Part of a small language model's weights.
Architecture: learned positions, no biases in attention or MLP, tied embeddings.
Training: a variant of SOAP for these matrices, 4557 steps.
Each number is 500 + 40 x the weight over the matrix's rms, rounded and kept within 0 to 999. Layers, rows and columns count from 0. Numbers have three digits each.

# layer 5 MLP down (transposed), 768x192, rms 0.0672, rows 320-392, columns 0-95
542478534498499544432483475494486538499540475473449454564577436493527482443516473486541545506526498506458563484447456562456536524509497499466500485498470506527458485534425503502526528438422535493494444481466450474482526473539470532533485466519446557548515468412535509473511528508539515432
558503546529515463479498578555535479516556537508516519443519484505449556433547492464529439533474469496542489477485480521516524511446529475505477528529526556518497548495496429459491484501480515539522571516495491524484482493541505437529510522506487561460463562504530518557559530505394463478
488524462500449504545434456536514415469546496541449486472507547535507479611512387535578554473458515489437490392518550488539527513425515534461552430592481467507489556465522431524485541446430565490545473559535525530545511521565524510508562569518513568536504392504504523489430507508505466474
511440508510468560504469482524479463503433515590463529498486553475441465421505525484581496496504555499525547533482488532533546550478487464515491528531502524630554490498490511522532537480472439513518521520475451506521472491445522507479513540541488519499432557487452428478464477503485484510
447516428490515510528432511583435516460478526480497497494511501496475463537519489535494611456542614515453542484476501558464603484464507471513526441482541491543562481467474540461496517466476602504527529511531510465512534478442478560534540471513486551497472492511374537426529454501443493548
562463451465420500505528527465486437474534449491451491518547535489526488472556498578451504499459478479452540498542413429458524456496524488514511580460527460454483460528522506553467471501418483494539495488489499510574476480475516517501476532565502496515440435480460468450507493474513498491
441538470435483600484458549447492540447465558531540540484466469463479525465549491535553460502453476520506495460497485479489524561434461514494435512509544478578524529498532551521529467455466476482523539455578445565426415484474558500524444565549450500454505638501488465522503533533526502492
471521454442530497536525530453480506455474529528518435523492530506491538507494528564542443528487537537551458441529582463486478525447575513489503411495504470449506510494511552520456459473524524482459487491494495553520476502481529486474513503489524535465501453494456507549473516571521517509
457492410495506488488537537529506534470474503473557524529537616474468440468452482518477495616614438500484494463473521489511526548502529506437510486402491513542470447461499486439499440504425524511514424459514537472454535501489475482495485492522518425545512447512448481607566496553490499455
442496469517462508509511541510442492518503470561472453471558468484516470487536475552553535503480572458542479455522468443563582481516555586476506486492577514559448463479533453565498490448484488493534553539525486476451457439516526440449503475495454508557506494454496463532465498492588524509
549584469514455558528506475497457515534543448512503468579446514507491524455506519498525491463562456455437430472539489504464590447473528546516473547490472518534491656536474535532399451433474553533448518474467557522480535486558559489582531511435535546406482534440519467531495403469565516490
500493457435490518532446569539455465486500507487529523512427442484467458429521490529546450471457492461499470556506568499450519541490551558465421560478481540512488546444426475500484478495469502510492539474503552529554503451506469524476490555538469533479479527512488541581464550496490527487
450451442529440541534494459521510553512490574527497534547546479449505557525597379513455470574485454529477518485479485503464503467486585609499580497580538487540517496501578437525555477542475473430439529507418513453527428523496557484452471449420538400532474556552496429458505435444571488436
488556552537466448500453514473474491441488524420555486517490443475542510547559540496417414499490517428503481554518484589509566538458512520495543572428477557479542449477529524503409451517517411428428472583434535489444477458485546492492517562505456470442476543569532508388467453513476500465
561496536519486449495497526519509507422601547451496537422500474477541535500446483436517535546470445536554494508517525534533485484502569536547525492516513483559571491420544482477434442534498489462474531537552539485497570552508495518528434475505489480462460589544505540473571536466546481458
405506464533413467467485531502471451459498469504474493437562519479507530424471487499541521540574509476536500492466459541549421528509463573547533541407398586515469463481534539464410505540483482476573531570462528511441507566499466504540496496564447487489497504510485511432422386589509479552
470510516518519533493543562538544482497398527526469549492522507430494529474513487471555590552511527498543536555513543582511523496527522532500459537441539482527483477490474440526471445521524478544491515498510485514483479537586452529488505544563468530541484491486509458545497524563517432519
503463507492479498542488496571479401503545461491458430511548571516500526502530468436518491486477529453540523491473516527500549506472470501498531505429555484506472502528510458529493506507434494529502519521508514521472467509483468505502484554494470472505460522517513435508460496506531532459
463499481530531493479471510450522546483500526530452539490498506501548552520535533465482485506497557569490594531542475517387553572518509489502449486478515449497487480567449531569428514480475565535491484450523493544506493493471545480543439540511492612523534483487510429498483470514483509507
470441455543506469503535524541504476488492526501559495523553472455442473476464516534497500472512511549476533537482468524534487519468503461566468473468541495538565637540530525518598474497507441467558535478480562557563553496530500525490474405489495478461427497468530482473497430449492443444
521506460523476498563474516403472509496560429509482447513428483549468464420484523479445503439524554494482521421483504489448517494560531547474487447512480485504548426488518505511537484507573499482487517516528514520521544491527452530522512496521507483519497527444537454454463532579553456494
473514449560566523536461507466476484545454518416532582561557475557563472559462521459424566505496442460455480488496456490540462495607536507493449434461531512527511476560471534470451502544462493414565465542407496553402488448466509577578495593499539478526434525517485521546584519573543504568
481483509472472583506480501502459490551480475504512563474507431454507539491486499502480512522538499518510418500528502440485503504471461504513437460468509434481558537475502504501546597455547457470532413517547488440480456479421446488542503534595486544547514513506497478485503502467498553474
522466482501489535499448517533474511513488507481524478476561525456497495518467495476563479496476483497536462531501522472502501524491519493541563471473448636453485454449457497528476553459477532461476516505491540521540551506482467449486507548533479490510494503449458523487572522527442439470
520478476478489520492544470506450447503536500565488490455537519436504470489513516509528506548488489471451473540478510512491501492502531503504465517513435491438548507514490486525505525481476508509500531522519478516453514466442511525480449502526516510483509487464418507470534477515539490505
521532573429437544438509483481456490466518479487443540491527470432420532467510457521525490514455462469520473553453540532531612518557502454441535507556474490530508497445562540524531485467555501475537392547482598462550548593508518440492492565543474511502462508562452568434461498544546430551
553597504548525547427463442478428492486597470470487528474485506535556509513600521551397518465467479503489570531460432593453525537499593537490486510575554446547493509460498461591450520530456556479462468488569526500456585449540494514483391482529477532493522445570535419429518469627533474524
517496563521471495526543460567492550506528452505512471511507550505508485452456554487565507486529532443467545583514536530494528453491490471444484491516472560504471510515516494549497470449505521515523486547461464471497476438490525502462449521517512488511512519517440445488501466436504486462
548515546498575494479446523506438488460487511569463439534479504473547520478468503543516513487442564456567487477460541457528536460444500468515456464553567492443488482481590525524573412547462510544472519519546513525462481485532435538476479487530586480422530529526565446435509441470489496568
521497469516535511500468404544578529535498541487525432489490499478490485460452492510509501424430541562496494523450485432447531491494483439525473498448547531409469554502449503605494470504435511508531489556501560424541542533505489550535546503431447566553466490549448516585528584628510527519
459484452463426527504434485522462390590588489470524469522480491519497513483496468450421573498508485506462500519507415468481488515509454493430507612531481446538605455490506463467506475473508581550499474472567459499548498466507405532484433472438552451511475473503563484552534530479502558476
520545548478528502533532438489515484430492531509507543511429542463465443563504524474485455550456508383549466519484573582467515550558456513513495516481481543538516506479441535445468593486535476488463445495516480457495490584497461499406497484401562479538477506505453520549524511539491468570
498453472471454534454545482481476534485463454525455501391502531510547492448488556515576457468482503528499452432500507509513483498468534539545537496489555499453469463479483489514455494514468490536482476510502475479458525536496517492464508497602532513557498467531482474487520509509562476436
518480425528575426469476499502495467517513522453512531558499450476480469550512477522460500481530479543474526449506517533476504483478510486548462523571489464485485516533524536466425510479566513444520509437432565572519529474441544546490569581458543507493467479417528485481506563528447528522
590591454403466507434449489513471469456542510502512476497440513456527444504488559539467506458529391517473473495453439488483557528501453570513549453578562546529474524552501516478546529475562503536545409548533530522542528503471470546519490488507525490450544466530477426517466492556442570560
501547506512507462525580487538537444582515458491504530492404462542472500451444448509495455418512564504566491529501573459568454485480456468520499521543528475485439532525573510483444492502458547526460479478404457517558545513539496475479470455476552473400509418543526513574499538567530429475
462539554501493507530453437451492482523523514488450501498492540497500495531531526523559475506517489499478547473564473498459455480505503567493461517473518511545533505464506495521458486531503485448484479469564504496477485540575490501454549506484508509523456521535480555523499486487390512508
447475462526527484444586499492504532502586524483520465462498515414499632498464536530403531590441493464561476512452473474493528501498574546594470478517523470497461490514505567516523452453546475465516503434539510468524498500525501574465441417467480542446572476478448549530511545514522406380
493488444536516510418480517489454512555459465442535423443441451492507476429447472420431526472478503551534469408444471491473568561518453555494490448508436485556489493534507624505484461497480516552492510436467463558536466503517473531544455513458557499462447560441476530442492495491442527547
403500463471538403478475499404443403536494481513421516526544467516531482546444480516498521500484438513491566528447539455471504541420491454524484502444465451521514521538482537537488505508454456484543567573521494551508540527492570477469471516521493516496482547509531523527445486518551545541
516505449504547515515441475463552541499508514515429477548451502599499496417561431406556430522580580487498445492401527511503521472505431494472480512438557466549547431480559443455494501510417499530547472538567560513519541562450490517548473573449537482569563524461490477564459428504469529426
514489509478485521459459489490492453533477517490508463445499440488505463479486444485488494499517560418524501508517497504531484503451459509534534476490564507483494482532472486518525472536522419513495440480494449460491480499521445525508473453578497455465469478529479485507515521492515525512
517453397546473517563481483424497490516438541540440538456504478503504449582509442528416528560357470500473463474444514472496478501503525480477468484516460439513474463595500528461529488426430521531441563534517486481414567515447532511498552476563471541510575486482459503475528555523505447523
499484488463544512550585479524524496511555495459480496524481451498481527481508480510480490528498454492472445531527456551508460473525528577453549464460493550386483480464465496544544592477569415578467534508548500409585514519432558419534541510520557547514502491487417530432496534474474494535
486429580505534347485512481508484549500512427472504575554518479558444488474461548548523512512413518512471575523531490553493540546551592458525428552485473482517478475462543553522499432507554535472557536537488501495520510453417496496491558540488488491550470509481463443573508477466529487566
525503487477513513471539499504490503468509538493490481512466481480464505556474523495474497559458522524447509522472467470506455494584499509545522534506464500412522505497486511455490482482490479543547520491541482563507479458484497490547487501505475507495516520515461543530517507517485518514
515450468596486568493435544446430481578456532444519478542572520525495506465455454507524509499482482464502464476504483533440547538490529520504475485457531556502477501486522470557496489433517515474425511477478471478474525441462445544507455474468508477485509472513526470506491508562474531482
482477511500505556461517557537480490494554456484428545504508441483504548466526569461506502503523468522559456465472483491504467434537487486491470554516561482535471494471467536523412509488509517452570538492484520546501523437447466525454492502555506475514507532464541458521605501481520547497
523511459578511574431556493511474521563512465454566561483532519508496525512533447509415410468512454516509483482464433495580564538486401385477474489492502516422470489534459523483500488447539612470501489554578471506508513547467431505475555483438427553451555535501445444481536498464595484428
525448497428514521553470550549502518530520465467463492600476505408507568488439561515468496497588561473547422424523481552525522429517459446427595456458462564471581468492488496506491540558430516422417510504449533557506522495540495552540503574517497486566440460479427511460504537500457460554
550488538543492546474531508569503472518532493569528475469464473541480550555495457501518478499459486492503514487476475449525459514534556471545496558451480458435463537535495462484532466472508463491472484531507470517481542448441481490508496499505544421520542470554461493507460514492495514507
488444508570547495477471582573478567457441474522473459496468503516439484515473549492567494485501500461494515548446546526509521535481539529484422492426528524549565488518501525510612527421511434457530470537512507506462423530492600459500451522453536507509483543532452505448571526539441539465
481510514495451533534483491480462466387449561490513494519475491490563567483463511523528430461452493523527475464539463496540497497492496473459563508512482515484456425561510432456470484404448525493486474502529504499514471532532466542474525522519524479538511509482421516517458474506542529503
458403513508435485482534503456487497508491441514480530465564506479452475532506479485459569536514561433515499483501543500494574489434516516535506519511442563534478514546531494439504497573530469498463552470504456509530534508459524477498527525551489495580501556468516561515477518466503523577
434490476482447408536515504442590474537519456490501532532549476449557557494531433495541526471559455503481466511504512546590543478483473603469420478542522406493495489492510536559541575419515442525507636475544470490581523556554491492465535532522488532484498491468539601575476476465488588517
499486519499501516587536528482479490498592541548488502531558517495407472551501477494542397536495546506438594584516503531483594475488449542433412534486508513458487476511403454505442514541518568467534571532499506500480476540460579566514482508493515470505529474500533483546536545576525429491
453502510460472540464424371492495438486416470436557516477534590509516536439490546528522546549493494507508446484522488486534555537438554531535471517485475484485464499532490505518526505518436497538549547463461492529557521458515463481480439462556449529565465475480423531545471496509562504546
437521420517460501512485502495495483424410563502551537494513476524531511549506494556488497454504475480466493484468472435502496474490585517514509515509452461534487565476530484503476526542523569520506540455464495518459496451472463556536462538508535484532506467536535542507496481484509472462
500490484479432425524520483507519478492494479534445396523498476507488484501502449458471464459513560454547502460507550505518611501433503461485434523520492460507530451468511482523459539473514443556482480531481508484495462510541500513485482497536487504522435532507462445550475496552522490459
507500441454487492491503535484474467512537462553505481502512500502490519502518466498465482506487504522483445504455512550457463518526515483464494505542451483486532484504496501490540479505440503449535503516486492592505480481445512537547533458563468522541495466469468553463492564476519523544
490495449535505508510466444479497479456498505516488442523522493511483569543426488499524518445526559479529477484512438507489461484422522536518483467441535555574538491478524497482560497490541443510530515506433586525481513566541511471513476444467459494478515473489425481485483444500518547466
399540466469454536486521483560499446498423558477600522492513499462469533426461452507541478493496466541501541489561516526526478403495521553474510554533466507493550494520553437479432511547509484467456478532458568444499481529493437470501532625472497416536461509507560524504511474555515455501
500526490481526474477477489441550505529447512561557559467460507506517504505496503553520532547531550453559560509514583505527543529490471515509535494508536491561558564500558538489499608486549463456507541547530582462510491506526516482558468471501470484527515605477489490533555490458504513471
489487488499526502501488497559488481435450524504532474489574510469503557487516529469521551531497516459478506483563472525484491488497491541475502493481554483447468495470504491519494480550471435502522458534477516527511513501530540516528466448570507527507509516498494465523557502466494493453
520494515542575517487522565515517494536485457513494523530484528482410566497526517505500440600482430468469496527507443484498509439530459486552466483484496505538459497459470418562507511541442486561456490502537523568471534505452477533526452458531420466465552486444491496445429483522490517462
448475539525566537468570482527524536520527538476491464505488497501484452434570475574562456474526488501500585500479457467531544463555476476517532588479469556462580485495563533378474552499509514537469491429617439534552528527547504517512481504494461516434495517554545500569519511476518498567
488429467466518541441510482506495530520476476566551496535482545505483461489517466468533466491538534466507457456581489502459542459538524484558511545446530538505512515455515461529474501509484490533518448547516516535489497491481472534494519485516491493494482486557484494515569489536493457489
531503460499504474507468490485463590468533517478430589448482504540441517551504468528462472551464495478484490466514484523444525413503538537512506508508496424412511503481514567487516532441488527485571579513528457500565468479487524518491512419472488539477521523535475572513520507565526475547
513516490464482468510537517481583543534490522459475419519481480477506511511594491525518542518488463497445405455504429510452451447450464542481547451504523539445522567513504476472546496516527492512485419564470528408457403523510535503395544508436563491559463528594434500519461495542441470555
503439519497599572519513469516507530547479521533491496390423483495508434498505447492560502532457561539541498570488504501542516560504532497521579442558443561534511437454559464507491523543511492521508518561535473490472464556518463571476562535562485521521454517524457554419437484504531487559
510504489556498502569514441534509423508519522399609520451416548408467504483495471536472453518460467547567463542549566532562446471461513425499525485501459464495498529536494547477605484573479448473467453484497532546449519511403540586458537405528543474513515511534465517523544533479439542565
488496502488506469451514523480480482450481504492498448514464424474561449521500515504541476550502454485473473428501506515496545512546485498499496480485500502512502547492497468516507479542571541494509486465462523451533478484482519446417493429523548497442511506440461489513498500470480539531
447494560536456482602543477527500521506550491464501578415485421496502517393536443464520491577528451546479485524422525518472517513508504504553448501569454523536543528557462547473501525574397499497470561455524525554411508545501473476502502510509468571539520522590534488573483512559495458498
# layer 5 MLP up, 768x192, rms 0.067, rows 321-392, columns 0-95
516503454498492518564463557480567513463417506505429470532467498462463513489459481514530475500510536546543450559535518554476515504488505510487547475464511497492472507511443540564516541525427511506535452492525522516583503537546587520501509507503540524545522480473479453501419536574538541504
446493545473597522472528487506479510513454572546481518476567548443519496529477491475445445433538458486563449483388471516474479518558514499549451566560538513476522446450467539466450520540439483421568497510504404572476442544472461525436480451566490516522532594507458475448513453505548567589
459506427419570477454433519475531474515517456523473483459531502485555468520498392457485515520504535518523486588498518513516549454433530559503482488539518483563409487563497558497505552483537513448391553458565391523500500491487542488556508484572521521454501488468544507552525493477488452478
507538497557472485547456477479512539433479463467544482513564543497488513480480565468538548476474510503506502527524515542527526533496517523494518485460536491550563525486422480560495435512425532499454393505401581453561512507517458423479536488511519492610454484435568495559546527526560466439
539457508453536446497484458496516486524489547524546445465500432505524429503517478504584505488544454555478455503559452488563541480432504457490513580481506455560506523578529539518559429550516555480501456521516520529489443555524483456497483534474502498515493481510536470424523467535504507490
529535444482529497531493589472532518507417518569445498452478508527467556528510499500483524604451527525529480474532486545543442521516493504503529512499494446409517512554531442484553563513433495473435448461462564535493481460462487537523518559476561525502473519498478541488518487488526538488
587533432532486501476470539533485553536542514434465463485460439502517493508501534453540447473504499472443505482488477512461534471581403448501477545528542483508437485545416549515566454469526510488556543458489505460526474470494478522526500494485489474550486539511519453502569502482491482483
487538545567546499533561493469464448521558486518490482520480508414469449535432541563503522453507517455458470443519509417490419472523487507479575540455559502534424546470457470511510505514447553495475493539543437496418438492543443446475506494452439401462468523472532517472519449522491428502
446477507464480426488532474441467469531506439527457563460517513525512501499476517508461561483443468500521503502500471552535472493455546489479469512446442543546510471511479512429481525495495540474483476527476495489471544537490475550534512464472507507566520484558513464505491557502462455497
483513542516562496473515488485516468527511519524500449476493478510601574498554533462454488441508555503556480504487534517461399505421531470418500443549522487523577545507455516523457558482541460506508534555438537459490540516498464551462495516476474444552459556521486500482472497510520551490
517508411520478485500504461449509480487504515517447444537521507534526476497512486455472483551487546506466488441524461496556456545513452496516530528515564473453506546523563532481516472518507501463535450545481498557445521529488550493517515510533466516486461563485493449524579450476474494537
470548531432573538394556460489532502531481531494489492525540473468508458486588529571531489499463509559472510582514535571454504554429435509450498519424424476465493517478460504517492497514499498499534491482449488438438565451493554551533458514496497415544415484549487515522451501512524546525
495513488486406463487496502438500491483476587504453487574537465445464473526502566474425497483495489451454473473498554521562420525463485451520448543565522485487554526504454530509496521469527490440551512445391518520448489536549475506500447490479503574540511489492483533457585485538526426447
525476447551482539423479468567466479487469475493515507492508443503453495535580519548506471482567479479420577543553513573507479523434489510543497459506493528489520449496510518494533475519538445491478549485519429473528536517553526516509454466531475494385523556491476546471510522474538486542
598437449532476483450410545467487534456465483491421454482435499498551522538477496564527540481465533506506531538467414547523417541455511537491524481467557505438411475429497468536444439538477401478480485562455500457460493532505547488507572490553522524504511557519453438492462545533479577555
492459491462464507508491478543490553512509505527453508535499525557557471518501592511492582468494509557500521503511512462502472478531546540473523551511501529474436528482484484489515445432508469490596490509496517496504439564487503489510548511538498543440510436532436552536537496499521487460
438477562475507540494501556473518549540507543500473573518506423516529510519532454523513471587486560482466526538545518562528492468527506517485500474510546460455469499507578468475575518545510525508443456447475567526546485477554546543506514513469490535547464439471451526453508504556501461462
518461458418536504466540507395535568479524489546504525437498516487482509511469543521420484520479472548472425490500545532573457542497527424533508433468522432557513502429564427438525520595462513495485431494463495324545453523544445487491506473467460552541450581497444568479496468470554487452
586532533506529456572495504473468634482537511439487492461497491523524485514440478466476492427551464480523503479490589479481456459510472566425554530459442609523512553506492460461506506532472537444474446471469469469498479480501445475564493504479588519493492481560467586490495492488586469540
495500503440570518587485424504496511555414521458535503442541442491409467579522453570398503440477498506543476526491477516497537514497520506514454469441467500537533442491553483481583509474547469502516555503490517540497467525464520491520473548506456496504519469476467543490541475472513497541
526508465444500538454433416463461491521441468544551507436485459475419477499562494577509519452453480571484475552559550526561461510533495524475471481518528471490510527552582491500492480478467474554525481495557514469504535520452418503427518501521497443448514446504478518436542505534472548545
512473468435520447487529448449509483464490396523488482527534528524493420521555562461481534468511531499464520450477529500450540487540511496540544456540568564531435491486512486483484502555487524442507538452512454466457533463511577515461502453507498533450558452419441526557493461473544504538
564509534489507477447424468475480482519541512546528485527515510530481548512507534507494531509468491502458501475443469497530519526556446460457538527488560447505554484512547466483491444503496437543543414478522490446452589499507512538502475499458500504525515502457524529519444488501396478449
543467465417496455494517433501470526522474570481470541475466494565545474533475480499444437547513496518468453461484528533484476505495479524511541552506580469467441502507429535437490494563524517516498504495463580481442488519464510533537463483450533459491505486457527434546507505518488426544
455507505516498554503502497505515429479476486491497453444511453520574533445524495460509544435520483473493457462490412522519529449411510511436493487511539461449521406473553539557556506539561459538505474466507401485471496465518471521501520563436441512513511521548457469442476594501465524488
548542508480530486542484478433461496600411513528515523395550518558481502486548443475535485480552480436442555421477453456462486481498532458554495438511522503467460510541566483476551515527487528493560483406518555457477533481507433529511551538546487513554561482460542530439442508402583488521
475538499460557579422442513476481500511517509437477520471498497525540499522493503451452530498484534547555520527455495500482510546483505473501409546491509491492455447542520474536514492601511538519458514516532502478467513538474550540485502492488495561512492489457572495483531482479489515481
494580497408446558589495534524563507517499530425503536494477531517575518554477523542606459547538452473506517457441497542463446540508459433436521525487472550559471431500419493514491562499405522507522523509489507446556478469514507496546479541395508497485498544454546469472531488486459537547
522532516479508463509539560491488449427488376508525534544589466566508506562557482466477509599565561445468406503530449579559444490508484540440514526500516524462453460534520509453480581495525441493502509470484385444443482578458530383536482506500526469434595506546527511476470463525510484487
485550505508524490455514603448480509479529453491467487543406511511501474529516554592595465412409513526519548506500585535512484520480492495480522482530445515464548553553529533467457459524492581469521425535468557403469466543428549487435501517491545540533502524527478578482470534490453475450
492450435523505408536547521463551487517497511486473492414469547442525543503499507473537497520490487549499512426444454496460552511488510453510492519456548407410473491535483522584497556495525511422508445531557487470459455481449496505534522528500536496486478474559510412501473486497490485613
489522534492532497439484504513513525494533556495464512436537531553513465522503431492547524485570498491499557507483473495485505488468514513503509555441489477545542530491464445442495452446509534488533517553512482470534447555470476449513496462520500479516502516553503499460495485466489537542
583568519449508538577515455516488545530526503495531433475528522506523552538508551540465451595449507510479510504429495534510478436590487528514543429457418550502447538515508450548497565552453499547440541512552407478559511510552535457546437463555424526480495521534486473531455552515467466564
534466449577511485521406528483417505567422495453602494459560440496532553534448475518544540471451543535522567558627477545499455513473486492452543566460503478493492449534474486476494482553497500457501526461470585567537452497528452466501530480568487507485505477471510487429411551466477433524
556473531562559524460441541528520492498514422503482505490464552534505511501532545452449429563541513470461471422404527441524475605519480480494525555431450502554547482515491436447524502485528446475450544480509442424438514509578438455497491493434541510494527570534528482528517528535468474525
544468412511443470456505533512510565511478512493520482476507461506560523497470433531490492436434531462515480544451553539473519495547558472519446539512504491551523527485502555480608497507464529540511535530442559516529491508492538501546509514510473523462545440468504427481509455523506505499
565558597487514509435472457505528554463468548399504433488568405504549542475519487555561448437516539561547501496439513583485375499483462532454585532523548451471490599469542442507468400520473545487560564554519528504484559466527518494495487492527600533418535530488462491556465559516493499478
594559526525493529505508435498607587484547476508450474507462475558481465544424518491609494445442453461504496518474526490477379496491493486491479505459493547514379453515518513560519490527475492492515512530549536439424501520452499424496555532422464463478475518507495529496560483481494494451
439486528496488514495479543512496535504548504420503497449487577439488526496537443487466467520509520470545456448541477490490544515510529510512472457454448508501537442485555471553514481514453568478506505464509463478497416478500498499524486507432520434473537507489585452425427448506489483543
574507505469496425437426553497504504521526473378485513485586520517489502486617485457540458514526486553591495503450455607398440495531534504390515485485542426487565464481494523495559490526491489451544558473419496560486494525497549555426503565492533507524471512477497493453491482479593584531
452510546538523524502523544558541505472510530519478538488458505496488512516491563441512496528478482505499472472468524473467532453483533554499506491487467535459486505492498545557514453491530522412501522478473533513538533447493484448474525543455481567516508501457513512512497447551475539489
505517524485484455512551497531503470517533495502475465504493519490488433490535427487513477511518568488484489596455522464500535472486483444455514498568565501464547509505536492504529448449514531416494534450574570533541511477483464511499554559502519522514519518515560416491497449475500528471
424536473471563573546524486512512445552505514548597552488494503554454513545446494546609546484538474420424518480495497512539493470478520541429521509520472467565423533532516428535492525386513424424450583518450555466476497484525507428509455521523543584477482490507485468597417525492487516457
484434559518472434525579487521492479486500486553455472462504449534492515532500512473452460523481520514471503458537430458524451505451488547485496514506456492427417488451493513513472527495505556394486480513427534510522532486562473545452533461461477501496448502505566517463492502454518428444
517532438482506534523541520457501520493520503494493485522549551491518484471465453516517476508530529479461527495504537559580481552494471427522508526489511452443526532528557450495524435553445500555468476541489497521475444594529477521517542542445517485450532523447515491566496511510448482490
511502478512501490500543494501506456483548560473515478500493464523453592505555481463475499541488485523497521525535492532477512455472548512474495457584483534519490507500438513521562513534548442518473546505480429465559521514455492488531498527482500473535526569524478554489452521476449480561
603496525484478425419455450476528509475472465506473477430494569573457551525480496481491472483454510507450574471403584484533482550494514444439526511509442501509517513497558458520509511543513395486493476530446523518462537476569455465524487493446572510506477549500481495494501511534406460479
533519569473496556501504534525500509455467513468531532434510527551510530500444518547488529571479455595455535595466454552501466509504435538539499439490516461523537575535473497468537513437521515524538534503481513496456476514532461477534542587504534541469455509498536539506531501540408447490
446439547495480446476467497501491486520471446495515498508514450506537526520531502446512513499494534451483446521498500481473440501493530532469496489512466496464453506482482589483513455522545436544454531446485505484460423533538487458535541476579527567483483515462450560461498531465490547467
535491479468491513532462552480477523436550542521508503507572473490574486480474485506526484490512499537439521509539529509485449469433535466477435530509449499527508461480464497507538516518479513458493462519545542511497510534490471452454467494523508526562483489512503514520508531501511512512
546499528479426476429543533472541523470534556485528488557476496563505446465451548449499525475561504440545574478458459535557403518466492492455487564602475469550473490552421447576555499499516472449553524461502514521485518537438513492574459482456506470553481585499552465481477485442509452525
545521530460518406450568537399458481464584531499436525480554490522535463497515573521469478567518487500528529530452473519532477490420446490422503511559506448530461491506492502473479485515519531491539507526409418553506495565537486480509481612474533448495565495531427506437481539518494507559
476530479519465464475449498515467517489475528485506457452471553542569523497577542478458486554533463503494493477573519561521440574510511562484479529438481472431456484531467541517492525483516504484549494520518471490497530544560509505560459467477505446550549493444523495468435504529442504480
470474542509547407497494463553505493493485526448475509506541492463576539501502467461506546536477542433500491551435508468438458499470455517504429456459507480484513447493491513501625508482421605475503432504489573548489479424447483426455523510488525500527427471425476524520531488541509535565
446434416497470464503488467558552472465534419496454523432509494549414508550513505493490474540458488477464584487468563465549465476460446450485412494470460441531481485531526455542540563434391464490558542494510533537551475437488455597536611479521535444473465474477477482492515469411486448558
462518501607545454516523444459518493555527470556478512497557471553534454477501561438506542539483529489390523481459487545448482498475424541497500491521532489512461424553549582427518550484454474505507444507565525496521539519523491520495534507569478426483501452506473461549441491504420496537
554500490510507533549527485491476462454525583568467482503459512537467554468518508508480456495463466530509490554466501508552507543493495455510510546454516490473497484497523481544490479418513434486522504490485545443541537468485527451494468554423500522526434483514513465458474465449478441463
517457475543587512531514488507486443538469495456500492467445535508517509536388514457458480478525504505481483467549449473551533465542483504485487442564456530488545494501392507479479529532463484493520509470473515467518465478502456507462494481530531512532526502504496450550495508475512533524
485547494524478460523537480495473460496482476470420527552533515515434556523500462485559442481483527492511453500512563507513501522531476482472462461515512588531485482482539500439487477510436492512467470483475508574481467548543443480559517462483520500498458469536472494507507492485472508486
509601557495495525448521531470501566512496537482445523435526496502464409475531456593562419483580519531432539477550487528403507515542546475435507527505490428500487469547435463504366501510527511501498515435523438610462433524480472558517555517534502580431531499546560569520447431466478521544
577458485541509453491479484456584505481512487527531489486537540512493408560525556516513508522455481508475491508508506483556536583494520500475521395482529485550476440531441536496553466472450486553543533504527435522529480519524482459557422472444468531482519513542491456481521537432510507489
488550527483468501437517482452494566477482515448400534552512468549501470486493534537494480523475499518494509473474482530488472515471514448477476552472581469539414462501537555543530472474495529487471555473547509447491560476503523557492584473535490551531499504571570563499471562483484494494
596538540501526453508555485374509530499484488482456528515439476492505439489551464525456439513509510579558496510467534531503516569504527441486562450504414497512487509485545463472463496560502538567507499472451494501494522543524487495445564507468516482527536499470456510561525478544588463544
512534585563532407523495540505496452422465566442458471543506496492441437489474548460433474417466520453475540481460422519482433541510465512465487532566483458503516459520489561431525421472524473461495466433490567482524514548522495532502503465590514436538463515435564510515508495479481451461
539565499528472548491541473472457386448461475498459483488533517454597457536507480512420543480508548561437488547509481512423454489505432518484500549510457505495450560492496574557522519507470495520510576466505504456448459509520528555521506525496468516524526528496455476458450476482491467482
517539477474509536432502534551473529561518475489521496506472474509531501514538572525533516487551479525474526529474517513484515531429509467450555485512542476540469479495527473528520448495481480522472493510517461497544483430544539515524599545515553515486441546448432504519456476542449487532
489552459499437464494515475547477452505444470492534507487485515542508502523492565501445421453524565460521462523571518497539489465495449552517504501496520536526545459528537448547542538474478471511540487524470477422468513501463554511484464482519474423538462563553534529463467548439503520450
522590533552478555542504438485450520536491526465585464538516456502521553521560515441493432518489552484511510513427508547452526521406507477493500444524545489482488518499459518489534568483503512447525534589472542546460486501478421500506575507532501546585537543438531540495539536398505421397
444526528473592484419463488503543481539503549521415490515464439460500472524533521447491545490477535480462526523534509514507516544440489520573483466515555469574465538490457508464475457463463471449405507535525470514491581513478497497429458388466531589443533445600490524569521481432443496547
560458529467501469500443580512525546498507483581535526423532424539439531440460513491450471480542564451460509571484551482489453392566488480538499536502501560483500521568513511506485411598448564463531481522497456470420412474474499494490534532447489488509509424502540439494473567415527528501
469438467522572502517444487540510544559489549465486448454442472503555474468483484479533556528511481521523520492516445539531541468504508513518553490524456413452548496506479498509453547570498494497446507472489521505469501510488477590446449513438492471486544496440514490521556487490501422470
530511495476531494462466482525485496550509550523526444473485473491436525460479506540491451506434519508438543511532502519472453509503471531496571494457434436460514460560526530526484503535471519474517487466491485474608438556529508490489505492415528478381532510531457563445480461518496471501